{"n_layer": 9, "d_model": 128, "n_head": 4, "n_kv_head": 4, "head_dim": 32, "d_mlp": 256, "vocab_size": 5216, "activation": "bilinear", "norm": "rmsnorm", "norm_place": "pre", "norm_eps": 1e-06, "positions": "rope", "rope_base": 2450.0, "rope_fraction": 0.5, "qk_norm": true, "attn_scale": 0.313, "bias": "none", "tie_embeddings": true, "parallel_block": false, "extras": ["value embeddings", "short convolutions", "skips across layers", "capped logits"], "init": "uniform", "init_std_qkv": 0.0469, "init_std_o": 0.0, "init_std_up": 0.0469, "init_std_down": 0.0, "optimizer": "adam_variant", "lr": 0.00257, "beta1": 0.9, "weight_decay": 0.092, "lr_head": 0.0139, "warmup_steps": 395, "schedule": "cos", "final_lr_fraction": 0.1, "batch_tokens": 16384, "seq_len": 256, "doc_mask": true, "train_tokens": 91900000, "steps": 5610, "dataset": "wikipedia_en"}
Each number is 500 + 40 x the weight over the matrix's rms, rounded and kept within 0 to 999. Layers, rows and columns count from 0. Numbers have three digits each.

# layer 5 attention query, 128x128, rms 0.0999, rows 0-127, columns 32-63
516458500394504560537552450536584511495503500505598539569532486460540484554410503509461520511554
537451496530530478529508554484438561487497511488501482478462441454450508491516523515437507497456
508490477473490575523522410488597483502486524522509553492526487497573514557500469466485550549509
533455508492534533476567575543476500511466443462519486494497478476488499494509498476458508451529
590504595522530512526502528551493462462489456484497492522520449541466478453532560468524431447517
490506545478453523496486604495492503483530461511547407471492506491490474461471541511486462558503
451487513536448534491545481477514480474533490578564539436410531494523508526542495516528495457548
430552450492532553498495431409516460534457558475450533504464529472524480523507426484483532569462
559493517483522493553468544531477555520507489446477504551585465517447479448502548515489455412499
515501489511485536518496494477468515513471494470467460519501518504468481477501516474532446511509
437450483463508550550474435430540535519454526427466562511491544459513509498455519480514527484476
439517456450521503517477418473539526496475501520511483526487468516491463482482502449511483564457
493413508522463585443468388567495483438476451481460511556469579539492604520532540502479522553536
493535398498499466519454604534655509508497491534473436540488500489543529561469531546538508488500
551489529557521467575470526488478590481450470482467494526431501480472518496557562563504480494509
502459521492455570489513477455541560507470511458480463516467538421550485552498492504511564514461
458485540533515590406569412553399475491497511454516537445510534526475531444506445474484495551499
509497524518512513492507465434440554529481446485511481558376504521481506494505486466450492555453
473530574546462500513505531512432546513481488514496425489537497499455515535515477491522466536443
511490483479472576457550472522508496530535440471517461463484522480501532521541438422462525512542
454535445451484461466498552555532502484481582490535523528494517552543500505402524554495426508463
504505545448539531562463538493529502468438518501494437464538452483525479533472515479518469473468
514575458476420469490557474566463491468469514506458428467523493480592422480491550564512495464557
510453471490583529554519503470495525519472521407534520458474516496499553484469513470546469538505
411526467444507494553526505476516476510463538472527513520532492493426565535487513533491469487454
535498529440496434430552517550505525451506470548518479524456510538538505512477483525489545548516
444592475508532503526496512432502388509487418504536506454514494462506524488476474526411536428527
476482409538579457582485452584466538501523533553533432529526459521522425419506402489524414525428
455534500550585457573483459492524555519470443502576558546522450471436518435484477505487478516567
507472512536496514525490585544437479501526520525503548505538507516448508524504505509561487499474
571455547512538462513479457546431496434451479530541494552429470487506480519524513533480516525604
485502469534506439517530555522507472544508536523540532485527439547476559461423572563489470502469
516516420498535594460527537546471505438480505475517476493538459520531448531521478506538479490465
480523492510473465429542534533495554477489459525509458455502482445494497481490483506511502477501
462515470474516492466531536540486497483428546543475536530503496447494492486464462543540501479516
500553560515521460498457515461493494452499487496481548481478455486510487479508450483468528564500
507568452401535507524480420525532461511474447430527500525491497479519461474536532538595533463506
515482488508546460484527579542522533474549430521485510592568493539456540455466531510430451489490
545484537467473518448524528567514471532489477452483463540497539556533485449486604471512429491568
525577470465467496538500529493474479447495549444544439517533541537547525465498525464584443499473
406468450485458455461468513503488495473530539566476484528438584462523492535527436461573456579457
466499474558477416530431535429568537484477507609466557498480482487545490625462449505451579599411
529528540562519457533489521533554507500469435552467459435496455504609488549535574578459537506557
574534498510490526569510534503499459517504465529558536438582533470556538442569608589488508418492
504440508424458570476512481445480558517501522508459539490443511437441510529484480471502533471506
521479505465456518565575515486491506504451505559489480528472484449536526541521503470482556538557
505436504519465508542536497478501550459565462445500519534538458470485522450433514516478566500486
519488437475452443486419532585441497538516545510443506463554482512504479462463498557510454501493
483519489472523468508531534528451515514448489530499483565541580507508482515534479505501508612532
496537520570512460498457520520557481433555516609485508571516439510444542516472493443506435464513
444483469477529499471429454535460506527453482442461429504498547523423543492508477498582369519504
430505475521522488422530509549479563524455601579546462523489557492495501543477495476514422534498
565455480545528455531415543528537523462570421520423473501544461526518450561533523582463549474533
500526470473503462491495542501435580538529544479473439503499480497469525503520413459532415449491
531465520556513465499455551506441443559436511651475504425511475458460553579476479474498520458451
568455457523434430417494514591518526478535456511492505544540581494490546603490512521535528457566
529515548448484454475477538518567438502447502535498440481458435491506459533558481507475464506552
496518518466525514532547462503563485540528528415632521432503456482456463441522509550532511497475
504532513557533453474464517541498485460554453483462477543498547579494506467541411512502486482496
413395470498469502447458527513443536528505557465505487483479553469427494510492396449559472409471
420485440460433524463463533404500503489525476447462552440488552438442503489520430456473543497442
516454476385464552490462494523471570529512504388548533483517514473490443462498486521573476471510
544460554447510580564485478457466550531488515446467539470476538538519584432559518571495534505453
543475496578485428442485523537531481510523466521510497492500489516515524537495542457482466482563
489511518509484495497522480486552480527497537457461477493471519461517527555530476475483455545589
471532511500463451469453550548533532504503527470546443512468506487471519499498486514498474492546
506502472524542545529521486462487511515409525503482515526487537488517512496543428492544476524570
550467494482488497441517582578531540442554441452504470513532497548443468439469532536520453448512
568499546489491485472510572596484500448535490495559443523509493567463446469466556507527505514470
445516458491448511469475468442459454489530527542509537477455560509505543514448485465495545521464
411531467459450505547454496421511500520502558490473547503438500467524514536452413466479522531448
571496537530571561534501451503496531589399491478504482484522466441457508517467491544473545432462
453532494503511435480462465526567474503536515548579516524476452546511471472537555570525478510553
440512475438493433479470476502483493479580552519537537519502552520505511465490492489516449496485
545490584566470520460525517514509543508450504474487475545478465480482512543517461520522490508541
475423512518436492473592463548463454483484480517494516488505593500501537558511467426442509526482
558547502543583517562497478581552583548466476479553534525558511511636488486571565547489577477569
485471453491516487506476506467515515551498459507458554488545583492480498539507589555469501551498
460453553528560534502512585492473540483516555537527454476538528484441489521514380563519443548447
468501499508470502498496570504444550536470487549553498471477537465462501491510448475462490416493
476503507489515477509518497496464475463552482482526470463493519508413445473504464436524476496476
413477395523463499462532473490515522531506491437483545513492508474511517513437450483467514532565
569503501471527521489554494501491437439570465487454589507514514542554501532552554518563458504499
518504487443540490482539484521544515430512426472494579493512510509506542523416514502555556483470
488518496542471429444475496535519517510504456591505494601558540514506452483440540551523557495554
529534523507547484521429505545469480489567486514524498483525509525511472482501478488541468470512
515471599474552533503490497481479533509482528500452489431497540507548484558492569488531465502435
540460479443564528582531471458513449477454507434522561511487492537511462491554577538475524477420
489506538510477491500487481452477513535520509490488493463455431462442501529456443407462490506477
472482475511457481480444509380519556502469563412473426497435447485517518571470480487504506491506
552526527511525491478560539606522459581515393530500458535536492530520487424505475474482532483539
575480505464522548486527478515486416501579520484551640512566534567501471458513544509563467435522
559500485494510496439570530554490444510515428486489557556517553570529495480511527509531532513511
576483480460540512517519493560494534421519507503544502464461539565522466461505505453518424531474
486463460548525445500560509500557432469583463516528555497545552515433466572447498540488525544454
428447445462455537482574427403515515486491528461522504529475464487492519498453528535483465542518
485599550470497416529491463483403459568482526530412524506516406524487511434502517548519479457400
485541493476498495487475507476493461518490491479522502510458414548524530463528500525543419482533
560414518479482536520490526551532551531486464478520449576568498525529475473454549501474471417550
506549495491513534471535531457422532456482495547524519520529459466443484480415519455550483454465
542493468486526533564457498542537487529476472462488505557569487448422477468462550549455504438472
552567600492505510499507544530513508465542465521524480511477469505513426412507542466553407497456
560522553501518480533558548552542517451499406594594512520515492526562449469504564498499532471524
480502452478490486515518493528500492478485537540500492511522548497482542554483496565423557565500
443482467504433493462493488499530475531584506485501481467437506505522525471520544436563499550529
487538477478508464547506495502537441531468506540539483428511550520540517520525537610473544515532
521552527454500451554539452486535463518528502521494497530530467536525497461517490517448524498549
529499498521528539555595453522489436454514413532558532468537526491542485509488541497438554492524
564505518481535486546543517535539461501537502541543484524540486470519509517485560542441529475494
479500438468510526445498461495489586488545568405509488635550508497493501543422503534516508548527
432474456516462543394502548514460552506485559471441476564424535472482577471441528396529492500523
440518575485491467466498505543499523496487602533473518491422466465576500491482465424504466509522
541513490455488539472452501542507544552490478399554475467503448458513516447365495458538519443529
470495459484512478487520493447505490546600544462454537506471573542498526497519469481538479510479
481498518504493455608516581427516478516526451633509515446500423516547517516549501493437537452422
415447452573449536449484552498484472512521548501515543456409508475515545535547509405542469543519
470453459511466473414500478511374483480520496454438471516507535555486571516460463516528441435491
483520488482485506518576511457506558433570507506480476506586510525515469560466445577526530467499
535464527515492525580532462455488493567531516547447543421482500474550547515525465549479471502531
508566505446479525519437548559544453465490401467505515501448425564508433482502493460519465511502
468460473531499505422482502468430519507497553462411497518473545504487552527469421421546469538500
439487462497443503421470534492475550540500544457445501537487579495434563504466474426576445512476
512557563540494480490565522538519448444511487577506509489519550542469499485511530520452489504503
440496505463410546553511506492454569454474495485426539481503578443518524555576469479454586541524
417418502550474469376457539466477510538537552518514502508472472476467542512486498412569443454462
517551462481556498543493514595514507510427494443455423492511509502522461510479572531452504531487
497522497450489518579467497503611479460507424444498480504529408506487475522451564547484522507455
428436488481424523431534538429470503499530596474464493512436564488510579519538497416530467523498